Part of a small language model's weights.
Architecture: RMSNorm before each block, rotary positions, no biases in attention or MLP, untied embeddings.
Training: a variant of SOAP for these matrices, 102M tokens, 6244 steps.
Each number is 128 + 24 x the weight over its row's rms, rounded and kept within 0 to 255. Layers, rows and columns count from 0. Numbers have three digits each. The size before them is the row's rms in percent of the matrix's.

# layer 7 MLP gate, 128x64, rms 0.187, rows 125-127, columns 0-63
132:146138135152087131118141121118099178168169120093136109140114113124119127123138144139145138081086130095139141097150159142152136108186135149127113120102109151113118143190158125137100115143178123
108:165100090134138122129125118102145157133112153097141169196115149152128117135120095123117158088163164127160088143159139170116138094143137144176090126135149104110137124125115119100141117104130110
085:163149113110129168092110114141152117108132155089111139116130149102144075171132133131149135136139170115142124145120137097121137165124129154143150114130137096075088125099093120144135133072107081
# layer 7 MLP up, 128x64, rms 0.182, rows 125-127, columns 0-63
119:100144135109139153133103141135168090094101126144098164118155166118117113121135111097119114165183134131112138158132113103118118128090150081160135130123158121126126107120098098136153111079076154
123:087099156106111119081116143127142118142140115158132116107128127119135120115141156151127121154076110104103152162113118136202109136118064114120110093111097139134152123139147161165147133138163147
082:160134118094140132076141124106119120104116127109124094136105139106144130184117117119119114138144151118097113158113102110131111154113161184149165145125158086093129123056093134127126137117130095
# layer 7 MLP down (transposed), 128x64, rms 0.16, rows 125-127, columns 0-63
113:138114137163104118107153147110095163169162116101128108132122153122124108107130165085137137083102106098140110071178158126139118139171142137111102118135087123136123148148125149138123148130170090
110:163101109151112123135143146133170119120123144101091101133114190133143110106159127089132141150092093127124112137133094144127136137111093125113105163142094148075110096085091142169138127135149144
087:117111124125129141125173098087126161121133117153150128108138147139130137138071128069108086150136140155112137098084134135106142116167159126117149135080140128122166119086144132099154142168118161